{"n_layer": 14, "d_model": 160, "n_kv_head": 1, "rope_base": 10000.0, "qk_norm": true, "init_std_qkv": 0.0188, "init_std_o": 0.00355, "optimizer": "adamw", "warmup_steps": 547, "schedule": "wsd", "doc_mask": true}
Each number is 200 + 20 x the weight over its row's rms, rounded and kept within 0 to 999. Layers, rows and columns count from 0. The size before them is the row's rms in percent of the matrix's.

# layer 5 MLP gate, 320x160, rms 0.14, rows 228-257, columns 80-159
123,219,245,218,149,206,183,219,219,220,166,222,212,177,215,232,189,195,218,221,205,218,248,160,212,194,230,173,201,207,218,203,189,175,163,198,215,199,245,201,204,178,209,213,208,212,209,173,232,189,177,227,232,228,157,213,178,212,208,210,201,197,206,196,181,194,159,176,215,200,198,223,218,211,230,205,216,170,171,207,197
107,180,206,236,201,248,208,191,228,216,211,178,212,185,172,207,197,224,172,221,173,178,231,211,209,205,176,195,179,183,201,165,182,195,191,204,240,204,186,217,213,201,192,213,196,179,202,221,195,183,185,191,232,201,238,212,186,211,229,219,192,165,207,232,174,195,221,224,199,194,189,205,201,205,192,185,147,192,195,168,187
093,148,239,206,196,217,217,179,157,185,178,214,211,182,198,203,178,205,193,220,234,221,224,188,215,230,201,195,183,209,247,207,193,203,197,170,191,194,197,204,216,191,188,216,182,183,160,232,229,178,187,179,203,194,202,180,231,193,192,221,251,207,158,195,188,170,225,211,187,178,207,210,204,198,171,212,235,231,208,170,200
102,194,204,187,191,182,171,175,192,215,187,170,196,172,182,189,184,171,204,191,193,166,197,199,160,218,233,219,212,210,205,157,193,224,196,188,205,202,215,186,223,211,209,229,179,191,199,192,197,197,196,200,202,186,231,204,203,180,165,202,209,212,172,156,186,231,204,211,189,224,213,172,187,203,141,198,218,239,202,195,192
100,203,207,197,158,185,223,171,187,209,184,191,189,213,199,208,162,192,211,214,195,201,195,164,179,197,189,184,207,193,194,175,167,197,183,166,200,226,191,159,198,197,193,187,221,190,161,239,201,207,185,231,190,177,199,167,233,206,213,232,229,183,178,213,195,190,194,198,200,197,191,219,198,219,183,159,164,186,206,227,177
101,207,187,213,182,193,222,199,175,208,189,198,189,185,179,231,201,179,191,191,180,204,200,202,194,206,168,205,208,231,225,177,218,244,200,184,221,168,202,202,199,220,149,216,198,223,181,181,177,200,185,225,211,167,212,196,209,224,212,206,179,186,194,202,177,206,172,190,206,186,164,203,188,209,221,199,161,176,222,238,178
098,186,238,238,226,183,183,193,215,194,210,201,223,217,176,226,184,184,211,179,204,193,192,225,183,215,174,223,211,183,214,198,175,223,185,154,228,194,204,160,237,208,153,184,174,185,222,225,190,220,180,225,207,194,229,181,195,208,209,189,216,203,228,193,158,195,208,201,187,199,198,218,211,186,203,184,201,193,167,187,221
106,233,214,202,199,208,205,187,212,195,196,185,220,172,206,194,189,215,215,210,225,186,189,218,184,241,233,213,213,156,206,182,202,200,200,189,223,193,211,209,225,173,214,171,207,168,207,195,205,201,173,199,239,176,179,194,211,205,198,189,168,184,207,235,183,208,195,192,193,192,193,205,210,218,207,172,235,179,148,203,192
096,239,228,216,200,205,192,233,205,207,164,208,189,206,205,203,200,222,195,173,211,187,201,226,193,196,220,184,188,205,209,221,209,219,198,186,217,232,256,207,189,209,189,192,194,200,235,192,195,203,188,173,225,182,230,231,212,161,225,177,198,227,200,213,237,168,222,218,216,206,174,205,208,193,196,204,186,211,190,221,165
096,169,178,195,189,225,188,208,202,175,165,195,191,222,189,190,194,187,171,194,223,227,218,185,176,227,192,181,204,189,217,205,195,222,189,181,239,193,217,190,234,207,225,203,206,229,257,180,187,195,188,217,206,194,214,157,248,190,197,204,214,199,223,190,171,172,189,206,215,206,188,169,238,199,224,181,230,233,236,232,221
106,211,204,213,198,171,194,189,184,180,215,244,220,185,173,151,208,206,191,227,165,234,198,202,190,226,203,191,217,189,231,202,208,185,154,193,233,212,200,211,187,222,175,174,181,181,231,182,220,197,183,211,203,199,227,193,208,156,186,212,217,191,225,191,204,184,201,189,193,223,197,186,174,209,230,185,213,187,211,216,170
108,221,187,177,183,176,159,183,205,195,207,174,206,229,169,175,186,201,199,220,196,214,216,199,226,219,213,238,214,234,216,212,138,215,175,175,212,177,220,184,186,197,186,192,195,211,185,224,195,198,170,235,232,230,184,236,179,165,209,221,206,207,227,205,154,176,187,193,200,206,227,214,201,201,170,199,218,225,194,200,203
096,202,214,207,191,199,203,167,192,216,189,199,208,183,222,173,191,179,167,231,178,184,210,183,216,208,199,187,207,224,236,198,193,221,213,197,173,166,248,208,198,193,185,178,229,211,189,241,223,196,196,181,252,207,180,170,196,173,186,193,223,211,199,221,211,218,177,171,212,158,166,202,216,181,206,195,212,200,206,178,178
094,172,216,178,201,188,185,188,188,185,214,228,203,184,212,201,203,221,156,227,206,211,198,199,206,213,194,186,210,209,228,169,191,191,180,182,206,173,207,182,250,203,201,198,208,198,203,209,202,196,171,173,178,195,188,195,168,200,219,183,207,183,204,214,202,200,211,211,189,195,186,210,223,209,223,192,233,212,216,246,188
102,188,200,164,169,211,206,192,215,156,184,211,218,204,210,168,192,193,181,215,199,187,232,183,193,219,192,252,211,200,209,209,213,169,168,190,176,212,220,228,232,204,194,202,179,189,183,181,209,225,200,183,217,207,223,190,189,170,220,238,209,222,196,183,201,223,178,199,224,200,185,217,197,236,193,181,200,185,169,215,171
095,192,203,195,209,175,206,223,173,203,187,188,194,217,189,166,197,236,192,221,195,167,195,208,204,181,260,192,228,223,209,233,187,220,169,195,204,209,217,217,193,207,194,216,196,219,193,204,196,231,223,214,219,255,241,221,198,215,199,215,219,224,230,231,185,187,206,201,205,160,203,184,234,227,179,196,177,167,200,207,205
101,230,179,240,205,193,208,210,203,212,221,218,206,170,205,222,212,206,178,177,185,199,236,197,237,184,246,242,176,164,182,191,152,202,180,207,173,201,223,213,191,187,199,214,169,190,186,173,219,218,173,222,218,209,189,192,201,178,204,200,212,193,150,207,183,231,206,206,174,152,184,193,206,218,186,212,209,209,193,234,158
095,228,206,201,180,201,192,192,231,182,213,185,219,192,146,178,179,208,190,217,223,214,195,247,202,219,169,222,177,206,176,229,223,203,212,179,211,191,177,219,180,228,222,198,181,197,171,193,221,210,208,185,178,218,213,188,261,207,183,202,178,195,245,191,190,191,175,213,192,237,223,203,197,210,201,173,203,193,218,197,199
093,199,219,208,205,189,219,206,196,214,168,217,223,205,208,211,190,197,218,193,219,207,217,185,192,234,204,172,204,204,199,131,166,205,188,228,224,197,206,238,161,178,184,207,186,182,201,201,175,196,210,240,177,236,201,211,210,235,221,226,217,190,203,169,204,238,185,207,201,220,215,229,209,223,210,194,204,201,214,157,195
103,168,212,237,203,190,205,166,222,208,205,231,207,208,193,218,165,193,188,225,193,184,240,191,193,224,197,257,224,198,211,185,192,188,213,223,228,195,194,184,237,203,216,206,208,175,207,208,216,219,212,179,192,191,215,183,200,163,229,253,212,201,252,202,179,187,172,186,197,198,194,233,231,221,197,180,183,191,224,221,197
098,200,209,232,177,190,202,205,190,188,193,229,196,207,201,183,219,222,162,194,214,208,185,176,183,193,211,203,174,199,215,177,192,218,194,218,194,219,226,221,209,165,191,229,178,191,191,197,223,189,226,195,206,181,197,192,248,205,170,176,171,234,208,194,181,190,167,193,209,224,163,221,169,242,200,211,175,180,190,170,175
101,177,199,218,215,190,186,210,223,179,238,194,197,230,213,187,197,181,182,217,222,199,206,206,195,182,213,245,221,239,184,206,154,220,190,177,212,186,189,172,216,203,223,221,212,227,209,208,192,197,201,242,217,208,212,190,192,161,216,227,249,152,192,192,220,254,185,177,228,197,193,227,205,250,156,201,199,195,198,230,209
102,195,204,199,171,240,188,200,199,179,177,206,222,208,201,157,200,209,207,200,217,203,206,170,202,210,223,198,198,202,198,171,211,207,176,166,183,189,216,198,192,194,208,190,228,192,182,192,175,209,186,182,193,177,214,170,201,185,186,190,195,203,198,206,192,202,203,183,195,220,234,213,215,235,197,168,218,184,244,181,216
096,198,186,228,167,177,178,211,216,217,173,237,173,202,205,203,203,216,204,232,175,190,182,171,213,221,214,151,184,184,211,202,178,184,180,191,202,219,255,209,195,234,153,216,208,204,216,211,209,190,211,225,201,172,200,233,199,198,187,206,221,218,211,219,151,158,178,171,231,212,228,188,186,198,191,176,192,231,167,196,227
092,196,166,173,189,199,201,195,165,214,186,220,196,216,220,216,205,195,190,193,184,204,211,212,181,207,200,186,224,201,195,201,198,204,203,210,161,179,195,212,215,208,197,169,218,210,185,227,194,182,201,201,198,207,179,200,169,178,207,178,163,227,231,184,243,216,249,210,207,249,180,212,205,170,184,198,199,198,203,177,171
109,216,223,193,145,178,196,203,199,201,170,209,220,179,203,220,210,204,196,205,194,167,216,210,170,204,225,240,204,198,212,209,188,199,197,202,219,201,237,207,184,229,191,229,193,234,204,181,191,232,178,221,199,216,178,187,223,183,189,185,244,251,181,213,162,213,178,206,203,175,156,192,222,209,226,184,206,216,233,200,194
092,193,194,180,202,187,234,201,191,214,193,249,186,170,219,207,220,194,207,198,184,226,203,183,190,196,219,191,143,182,233,240,209,193,209,198,195,228,194,192,201,213,204,193,208,199,182,202,200,185,181,198,185,172,191,177,195,177,203,185,225,163,195,187,210,149,212,211,220,185,201,207,202,196,173,191,205,198,211,178,219
091,190,200,226,180,194,217,181,204,173,194,184,172,188,204,222,200,214,215,216,235,172,204,200,205,193,213,163,224,193,203,182,175,205,214,200,205,177,237,199,194,214,194,174,173,181,195,207,231,216,170,221,199,238,194,189,170,205,199,182,202,187,184,217,163,191,197,166,198,182,217,211,246,207,218,194,231,185,189,213,153
104,214,177,189,182,197,210,200,205,211,152,222,209,142,198,197,187,210,194,206,190,205,252,218,202,210,224,224,206,196,196,199,186,204,173,200,222,208,224,200,198,253,211,203,172,188,206,179,203,196,200,196,190,187,218,183,219,168,188,213,189,216,177,206,214,179,243,221,171,243,191,172,173,178,201,174,185,204,217,208,203
095,168,195,195,201,185,176,207,203,188,202,209,185,179,194,214,198,211,205,215,189,202,194,204,190,211,222,200,189,228,189,208,191,247,225,181,160,196,195,183,190,158,173,201,207,201,204,182,205,199,194,191,203,225,189,156,219,173,214,207,195,207,231,181,185,207,199,179,180,174,181,221,195,195,188,208,241,223,213,224,204
# layer 5 MLP up, 320x160, rms 0.143, rows 228-256, columns 80-159
112,209,206,181,196,197,231,188,179,192,168,200,189,203,229,188,185,183,169,198,208,169,196,205,190,171,211,197,203,169,222,203,239,207,192,164,166,183,198,205,208,214,187,229,207,178,195,205,162,229,218,196,187,185,174,232,216,220,235,184,230,155,222,180,234,176,231,211,182,234,213,185,178,204,197,187,208,186,189,190,254
104,214,218,194,213,172,196,207,250,162,224,193,202,210,196,203,193,191,188,184,170,184,225,216,205,197,178,205,215,216,197,188,196,228,197,196,203,174,167,188,189,206,199,157,206,222,194,229,186,183,173,204,186,183,196,209,220,184,146,183,225,232,207,151,211,208,173,198,213,224,212,197,164,217,190,197,209,168,201,194,191
088,202,205,228,176,185,207,204,176,172,189,243,216,213,199,238,200,214,212,191,217,214,179,199,172,175,178,235,172,228,195,174,205,186,190,231,200,210,219,205,213,158,181,197,217,206,200,181,228,216,214,216,191,207,211,178,181,219,207,209,227,161,182,195,185,207,173,204,195,204,214,167,216,203,189,221,193,200,205,185,249
096,176,165,178,170,225,224,176,178,178,231,210,236,208,176,160,193,165,195,206,207,171,199,205,199,198,168,210,170,182,163,193,201,189,166,227,221,225,212,222,222,204,188,216,208,181,215,210,238,179,193,208,198,190,183,207,175,196,202,203,168,215,182,199,214,224,206,211,188,181,206,225,216,192,152,191,173,203,216,181,187
101,191,210,215,176,191,197,236,190,199,191,194,154,214,232,219,221,200,189,212,200,195,213,216,213,230,230,199,228,203,232,220,232,193,192,206,187,174,241,207,210,192,170,206,145,214,231,168,172,154,212,190,220,233,191,214,178,205,192,201,197,261,221,220,189,194,182,213,187,207,177,211,229,186,174,186,222,215,205,169,192
104,236,199,200,159,186,221,215,174,191,165,201,198,172,177,234,202,193,180,220,192,206,237,172,204,200,209,205,212,217,214,187,178,213,207,218,194,179,232,212,204,224,138,194,175,232,167,191,160,187,191,242,206,154,201,203,216,198,230,229,200,195,198,177,182,203,201,202,179,190,186,215,201,215,181,188,171,187,183,217,176
092,222,226,230,199,183,182,197,215,162,173,179,224,212,182,235,215,218,210,165,180,210,186,173,215,205,181,219,200,165,223,177,187,223,187,181,181,207,211,185,228,217,178,207,183,196,243,207,179,232,216,201,164,193,207,185,218,209,238,177,193,191,201,220,199,194,201,211,203,219,184,214,216,184,188,186,172,183,199,194,218
104,205,160,184,186,195,247,199,224,217,222,197,251,211,231,190,213,185,197,214,222,230,206,183,204,206,202,171,228,204,203,222,218,155,159,212,203,189,218,200,204,211,170,193,199,206,197,199,213,246,198,179,227,211,185,199,209,203,172,193,191,219,226,198,184,174,197,190,212,212,242,215,181,175,184,193,204,205,173,183,208
096,180,243,197,196,207,205,222,185,173,190,186,229,234,197,201,210,183,208,185,201,212,202,178,171,184,198,186,198,204,221,204,190,195,232,247,233,188,209,217,190,193,197,197,184,161,176,192,211,192,214,226,173,153,200,215,188,248,220,194,222,230,197,216,204,216,208,209,194,216,187,195,162,195,218,175,215,201,200,190,222
094,214,181,185,189,223,186,192,224,184,180,222,198,188,195,170,197,165,194,215,156,217,186,180,182,224,226,228,220,178,206,198,202,213,193,186,225,231,220,182,245,165,192,176,200,204,176,196,159,220,213,225,230,193,195,187,214,163,178,186,223,226,216,183,173,195,161,179,207,232,199,178,192,213,195,182,204,195,232,189,208
105,202,186,193,184,171,208,237,189,161,223,205,166,206,190,180,213,250,199,217,203,190,221,215,210,188,168,204,199,192,208,208,240,203,194,181,206,183,170,217,228,194,214,206,226,175,203,206,251,244,210,212,197,176,165,183,178,198,192,190,188,214,194,209,218,265,175,170,206,210,172,223,179,227,209,199,212,196,175,241,160
109,188,218,208,219,212,204,179,192,146,200,197,233,209,171,169,212,172,162,198,175,208,199,176,225,207,188,258,194,198,191,197,186,184,162,217,177,168,223,210,198,213,256,173,194,200,204,201,202,210,165,184,196,186,220,209,200,210,206,227,201,194,225,192,189,193,197,201,225,199,195,196,179,176,196,204,219,208,167,202,216
094,224,202,180,210,214,212,224,233,179,184,172,190,206,204,174,191,221,185,212,192,180,171,201,234,209,191,227,187,213,245,192,191,206,204,186,190,186,223,187,176,196,211,262,219,174,217,190,193,256,171,205,204,217,175,208,195,222,176,203,182,222,227,213,198,232,178,215,224,169,181,195,216,204,212,187,216,218,209,231,163
095,175,226,233,169,189,205,197,203,205,198,159,222,204,190,184,205,196,197,219,195,200,181,198,221,235,217,215,222,219,228,195,179,206,214,206,240,195,200,192,212,208,217,185,201,187,187,156,190,168,211,214,180,215,182,178,236,203,215,210,205,229,177,231,154,195,174,189,195,168,191,204,226,225,226,213,203,212,204,197,184
100,212,161,241,212,218,225,192,177,185,228,205,185,213,204,204,179,190,211,164,206,210,240,160,192,199,188,195,193,176,175,199,203,199,208,232,193,233,165,217,223,229,176,167,223,186,204,187,180,179,199,191,195,197,176,195,199,196,185,232,174,178,198,221,200,196,220,204,212,198,236,197,187,207,144,199,169,235,214,200,240
093,184,177,178,208,211,208,226,195,170,201,178,191,227,193,169,220,172,185,202,198,190,194,217,181,237,211,223,184,201,201,215,169,217,239,243,159,239,186,201,210,205,206,197,179,224,192,224,205,210,196,220,191,188,190,224,172,205,210,232,188,186,189,221,224,198,188,199,212,231,187,211,173,210,164,176,205,193,234,213,213
096,243,202,202,203,231,212,180,205,212,174,159,191,207,223,221,217,191,191,232,212,228,195,196,197,194,183,219,148,197,197,195,228,183,192,198,174,156,167,183,186,223,201,232,212,247,180,200,210,206,201,185,203,196,188,194,185,216,196,179,208,189,205,184,241,202,224,233,206,215,220,210,218,208,200,206,195,203,202,212,184
099,240,196,190,207,192,198,178,197,188,212,200,226,182,200,204,226,195,216,231,228,194,195,198,211,224,183,207,188,233,185,158,247,196,219,195,197,168,211,216,212,171,198,197,208,167,218,175,187,191,180,201,221,183,205,179,192,196,186,192,193,198,209,223,201,185,207,192,198,192,225,162,185,245,256,208,181,229,223,200,206
097,188,232,209,214,229,248,201,184,173,182,176,208,164,212,203,180,207,232,218,215,224,198,197,207,201,176,187,182,189,232,205,179,234,180,195,220,194,185,243,188,182,214,160,173,176,185,230,207,179,186,205,195,200,200,193,204,194,201,202,161,159,181,183,201,216,211,180,205,163,169,199,185,209,189,196,169,211,202,207,185
099,189,192,222,200,223,215,217,218,179,179,193,209,216,169,192,215,207,193,236,153,222,181,195,232,184,184,171,220,212,155,209,194,170,163,174,190,178,180,184,205,203,197,199,201,218,172,201,186,175,207,222,202,248,170,195,210,210,196,194,191,217,215,196,198,180,199,233,201,245,201,204,249,179,212,195,170,228,176,201,182
099,233,190,213,186,206,180,199,193,198,179,241,171,161,205,167,215,213,199,221,186,219,212,202,156,225,164,179,195,216,198,216,178,221,192,217,148,214,178,227,212,199,215,236,176,201,225,176,209,240,203,159,195,173,172,188,200,188,142,162,156,209,212,195,195,190,170,215,202,216,181,210,189,214,198,186,216,177,200,187,220
098,216,214,205,234,223,159,180,201,167,184,213,214,187,236,188,217,182,207,211,198,226,224,194,230,210,210,216,192,184,194,170,224,221,165,160,172,219,180,216,207,197,239,210,183,187,182,204,181,226,176,224,185,188,257,206,221,197,185,190,192,214,182,209,207,194,174,211,175,182,231,204,212,199,224,206,196,213,174,215,218
106,225,214,192,164,200,177,207,199,187,231,209,197,195,180,168,216,192,191,177,232,223,178,201,208,212,238,198,217,203,200,184,207,184,224,207,200,192,195,232,217,177,198,183,187,174,193,225,215,198,230,213,191,198,189,233,217,159,242,206,191,157,231,182,195,200,173,220,243,216,170,210,198,220,209,181,193,190,170,167,192
093,162,198,169,217,181,179,206,184,201,203,182,232,208,194,221,201,216,234,250,239,183,200,241,199,207,183,212,187,196,190,198,192,208,195,202,213,182,168,202,215,166,203,213,215,161,171,177,217,196,186,191,184,198,215,182,243,193,175,205,202,227,192,199,231,209,242,208,207,222,169,208,171,206,242,204,262,212,226,185,174
095,218,211,240,210,203,230,162,191,180,204,235,199,217,171,227,236,248,205,191,221,191,178,198,223,222,205,213,192,189,242,204,196,224,206,219,198,190,185,181,205,236,224,225,195,203,196,217,226,178,199,183,177,228,210,176,182,193,187,191,201,183,200,215,168,221,192,183,213,201,202,185,180,214,204,213,220,191,188,215,177
112,191,235,174,206,183,186,239,147,202,207,187,206,192,255,232,205,194,192,192,192,172,162,217,216,170,172,209,191,181,206,195,195,219,212,204,186,232,239,192,185,174,175,226,175,214,210,182,233,205,212,209,210,188,227,201,170,203,183,188,236,203,203,233,204,227,217,227,222,157,203,190,199,231,188,191,161,207,156,196,191
094,177,203,210,197,225,224,175,186,220,205,179,208,171,205,169,189,183,210,200,199,180,218,198,212,206,216,199,200,233,188,226,152,218,217,171,198,218,208,225,227,198,131,209,187,177,216,236,224,201,215,200,223,178,187,196,206,185,206,195,191,223,201,216,208,204,194,200,173,198,213,175,174,183,183,191,194,202,216,199,167
102,181,166,213,194,194,207,198,231,172,211,180,203,204,187,168,182,229,208,223,199,175,211,192,205,197,225,181,253,219,203,193,169,209,183,193,252,179,212,191,187,208,185,199,166,206,189,196,222,193,197,222,188,207,193,166,222,214,151,214,207,194,208,221,191,209,178,223,182,192,195,203,238,244,193,191,218,225,189,181,169
102,181,203,179,210,221,210,206,219,184,164,181,202,187,239,200,186,209,200,203,211,227,204,227,207,148,215,175,158,201,183,192,211,210,203,206,177,195,178,205,193,201,191,234,214,202,213,190,167,192,209,198,166,188,204,160,193,230,182,233,214,185,196,246,188,169,221,163,188,215,224,200,210,208,219,192,224,195,170,165,204
# layer 5 MLP down (transposed), 320x160, rms 0.142, rows 228-256, columns 80-159
106,201,178,202,225,204,197,170,188,200,226,186,200,227,202,173,213,191,213,160,251,178,186,192,169,225,175,224,217,228,209,183,188,209,182,207,215,214,180,212,184,209,185,171,200,215,237,221,197,185,193,201,202,180,225,191,219,201,192,231,241,163,200,191,214,233,203,198,215,189,226,209,168,220,139,186,195,192,183,202,231
105,203,180,229,208,177,197,180,178,193,176,222,189,231,176,237,195,195,168,230,155,170,194,245,220,188,199,191,187,214,210,210,179,159,201,214,197,178,216,224,178,199,222,201,226,199,265,194,194,202,178,175,193,194,205,198,183,199,186,170,216,213,218,186,228,177,186,201,218,197,175,205,218,228,187,207,223,203,211,191,170
091,178,236,212,211,180,205,158,203,181,202,259,214,172,205,209,164,231,206,203,198,236,180,169,186,176,232,221,249,205,191,200,179,212,213,178,187,185,204,228,196,183,176,211,202,214,203,207,188,200,216,178,213,229,173,200,205,224,208,226,209,220,168,217,185,211,179,187,197,199,182,216,213,215,192,186,194,211,173,203,218
097,183,216,242,167,201,209,188,210,201,180,189,199,218,206,187,222,223,186,226,183,191,215,145,196,195,203,179,192,172,181,242,185,209,206,222,225,211,187,242,215,232,241,199,211,222,204,205,203,203,168,171,188,197,217,213,186,195,221,202,216,200,190,202,152,223,231,186,165,173,156,189,199,161,180,195,189,169,199,200,194
101,217,213,204,177,169,216,222,210,172,220,198,263,202,212,187,198,200,168,208,208,209,215,217,181,220,220,192,210,199,218,205,203,218,159,197,159,173,210,232,202,199,187,204,184,219,200,158,180,232,200,215,231,246,231,183,185,210,186,168,196,212,213,221,195,230,214,197,185,222,201,174,177,220,206,214,225,226,171,192,216
107,181,194,178,206,214,189,201,244,218,221,197,202,220,214,153,190,213,204,195,223,185,158,212,212,193,213,201,206,173,205,203,193,185,180,187,205,236,186,179,176,170,263,211,205,199,242,194,229,211,190,174,188,233,176,189,195,193,199,201,204,205,198,207,199,203,203,191,228,203,213,171,227,175,205,221,223,208,187,177,223
097,187,186,201,224,201,187,184,194,197,176,181,174,234,184,197,227,197,225,131,180,221,135,197,217,216,192,221,201,214,233,192,204,176,210,205,183,183,195,196,200,220,186,194,193,166,190,204,206,234,169,212,216,211,212,196,202,195,221,207,183,180,200,207,202,201,216,200,189,211,182,194,189,194,196,199,170,168,204,208,186
104,198,233,190,155,196,184,174,198,221,205,200,220,204,203,194,233,213,196,196,191,224,199,204,219,200,208,176,241,214,208,213,187,158,177,249,230,178,202,212,187,192,147,221,192,201,179,189,207,227,214,178,220,212,199,179,208,236,201,203,187,209,197,188,178,159,196,222,223,208,217,220,173,228,187,212,185,198,199,212,223
096,209,212,195,202,199,194,187,192,216,205,221,191,198,178,194,182,205,203,225,172,220,200,229,229,199,186,231,186,214,200,235,197,185,181,158,198,255,188,207,149,193,162,178,214,220,197,201,178,220,205,174,207,226,187,196,177,202,180,200,211,215,213,166,187,226,202,183,215,208,178,250,206,184,224,195,219,215,203,196,195
093,188,196,172,173,237,165,191,217,195,193,202,188,221,208,204,203,213,193,229,155,234,181,209,190,158,199,175,215,174,202,246,162,216,218,171,219,228,216,215,212,186,209,189,213,211,214,205,192,201,236,198,234,175,193,186,208,182,199,197,195,170,191,179,183,236,178,218,236,196,215,180,161,214,208,205,210,196,213,217,212
102,181,200,228,188,154,202,185,204,151,235,208,214,187,195,178,238,210,171,232,184,215,175,206,212,193,180,183,194,206,208,214,203,218,176,211,208,203,181,197,179,185,185,198,203,207,188,193,253,245,190,176,212,187,163,190,176,184,183,182,201,183,220,197,210,222,177,184,204,210,190,197,190,212,174,194,213,212,187,226,192
112,250,186,218,197,189,192,195,206,202,221,232,216,192,222,193,227,204,199,213,193,181,144,226,178,229,193,244,186,194,220,204,205,203,193,183,182,227,210,210,208,189,210,180,207,178,186,190,204,200,195,213,182,187,224,217,191,201,210,204,209,189,196,209,216,195,213,202,212,233,227,170,225,203,201,193,186,197,206,191,199
095,198,190,218,160,209,193,194,203,209,189,229,211,213,188,205,198,168,179,208,222,202,168,234,199,199,186,246,198,147,192,151,177,210,206,219,194,208,192,194,192,219,178,204,216,203,224,165,166,215,193,253,166,210,191,166,200,182,211,258,194,211,204,206,201,221,176,173,188,175,188,184,197,226,211,216,237,229,229,205,213
098,213,199,213,151,193,228,183,179,190,210,220,213,160,201,199,201,197,155,198,194,229,217,186,221,235,227,238,204,208,197,204,222,229,217,190,215,220,211,152,201,174,187,203,211,200,195,177,169,167,202,212,218,209,189,218,232,164,222,193,232,199,192,225,146,206,169,187,199,168,204,179,194,225,180,182,197,219,187,197,199
098,190,219,213,213,195,194,197,208,186,237,218,197,198,157,191,201,184,213,188,208,199,192,188,188,193,238,212,195,203,187,183,197,202,186,232,240,168,203,188,203,199,197,180,199,194,230,236,201,194,223,190,199,218,218,187,229,191,207,228,194,175,206,233,215,205,189,216,180,191,180,226,225,226,212,198,208,210,229,179,219
094,213,215,188,219,204,191,220,175,199,233,181,184,187,239,185,185,183,171,212,184,200,168,207,199,160,216,239,230,223,200,176,199,228,223,243,197,225,217,192,177,222,203,187,207,186,203,193,200,225,206,203,164,183,176,218,192,188,219,201,201,229,161,194,195,209,214,179,207,213,202,219,186,184,202,187,215,197,231,211,186
096,210,203,190,161,178,222,197,212,191,210,186,198,201,195,189,172,207,202,234,204,190,209,184,158,200,190,172,233,225,229,234,218,180,232,184,229,217,169,192,184,188,196,203,218,186,208,213,208,211,225,169,171,186,220,205,199,191,229,186,163,208,220,177,231,176,182,191,220,241,218,212,206,219,224,199,221,195,195,182,203
099,211,183,182,180,168,237,184,198,228,210,230,201,201,190,200,222,197,231,179,219,220,201,210,192,188,196,171,175,239,221,213,218,181,188,174,190,186,189,176,202,209,198,217,199,202,231,189,201,189,176,202,220,211,205,222,187,213,184,190,201,196,226,164,196,189,185,212,177,222,245,169,203,191,199,161,215,216,191,197,221
096,193,205,164,223,219,195,178,235,174,225,202,198,184,198,201,210,193,231,232,214,212,187,210,199,183,190,226,195,210,223,211,215,194,161,191,263,194,216,198,189,189,217,164,177,218,203,215,209,167,215,205,210,174,200,195,202,204,199,179,187,203,169,216,207,205,195,172,198,198,198,176,190,168,208,207,266,173,190,235,227
101,191,238,205,207,162,222,180,218,202,180,200,225,228,183,171,201,198,214,204,188,220,211,184,176,210,192,204,194,199,223,213,212,223,193,228,211,196,171,218,222,213,189,189,165,196,176,162,167,203,203,224,184,225,162,239,209,240,224,205,216,204,190,201,183,196,199,223,217,207,214,234,216,201,203,192,191,172,212,190,209
100,218,176,223,226,184,188,234,207,172,201,227,190,197,188,193,220,183,214,189,209,201,177,256,203,204,204,188,176,198,231,222,211,188,193,204,179,220,221,268,200,184,206,202,259,186,218,177,223,219,202,188,198,206,215,213,205,225,198,167,188,189,185,207,210,227,214,199,245,185,187,220,177,184,206,213,209,182,192,205,220
099,219,210,193,213,225,172,188,197,192,215,212,192,187,200,184,218,213,207,185,166,228,162,173,218,175,176,205,168,197,217,173,203,203,170,195,206,200,220,187,200,194,185,207,178,205,233,231,190,238,182,205,201,202,230,184,207,186,197,170,219,183,192,194,199,204,197,188,206,213,243,244,225,211,205,225,204,204,217,219,250
107,210,172,226,217,208,211,210,207,202,224,198,209,186,205,249,239,165,217,205,191,226,216,209,199,196,225,220,186,208,219,203,221,195,214,204,215,216,239,224,217,189,190,180,184,189,207,192,207,205,217,222,200,213,224,206,203,180,238,222,196,210,249,221,201,216,159,226,210,256,185,187,203,184,200,180,217,222,181,204,171
092,188,217,189,173,189,214,194,184,211,188,181,190,204,174,225,222,189,188,235,165,204,240,170,190,166,174,205,188,190,215,210,189,215,184,222,174,224,202,192,199,199,188,193,221,170,215,203,189,237,181,210,170,213,203,194,255,183,175,229,172,187,211,204,214,241,206,190,205,181,227,194,190,195,230,221,217,215,217,196,178
097,174,172,175,226,213,194,205,180,238,210,210,193,205,240,213,185,161,176,200,197,192,249,202,205,203,236,198,200,194,165,207,191,175,219,207,177,171,219,209,206,205,196,180,218,196,218,189,196,214,222,167,208,190,168,221,177,204,215,201,185,224,208,192,258,210,230,209,192,221,171,216,184,177,185,208,199,191,208,164,192
110,187,209,196,204,205,182,202,191,210,220,184,217,203,175,202,216,186,196,219,223,173,198,194,222,189,163,192,184,161,213,212,202,189,183,208,185,213,206,208,189,168,195,220,186,191,226,198,177,198,154,192,174,191,221,222,176,221,194,190,191,211,219,204,216,238,229,188,210,195,202,170,184,189,186,201,165,233,146,228,187
096,166,188,188,171,179,200,155,184,214,208,189,207,224,238,227,193,209,186,224,207,196,241,180,166,203,207,190,195,202,191,189,213,188,184,213,193,216,204,218,238,229,203,189,210,211,173,206,185,212,214,176,178,188,211,204,225,216,222,175,172,183,212,191,219,161,180,213,217,191,233,215,199,190,208,195,205,200,222,180,203
101,219,213,222,184,202,197,198,232,149,227,201,219,173,155,203,194,190,205,239,211,217,203,215,219,213,212,226,207,227,213,214,214,207,180,197,215,196,209,168,198,194,208,200,184,208,234,164,194,220,207,198,242,221,193,201,209,195,193,238,222,195,192,228,161,201,174,209,207,194,208,193,207,225,185,218,208,204,200,244,196
101,201,196,224,242,220,177,244,186,182,205,203,185,195,204,195,217,209,175,187,212,191,192,167,196,227,217,207,202,193,216,207,205,196,216,207,202,193,213,182,241,230,209,196,188,228,236,212,211,185,185,220,248,195,215,210,230,213,174,163,230,180,217,169,202,207,189,209,190,204,217,216,185,218,169,220,182,173,231,186,178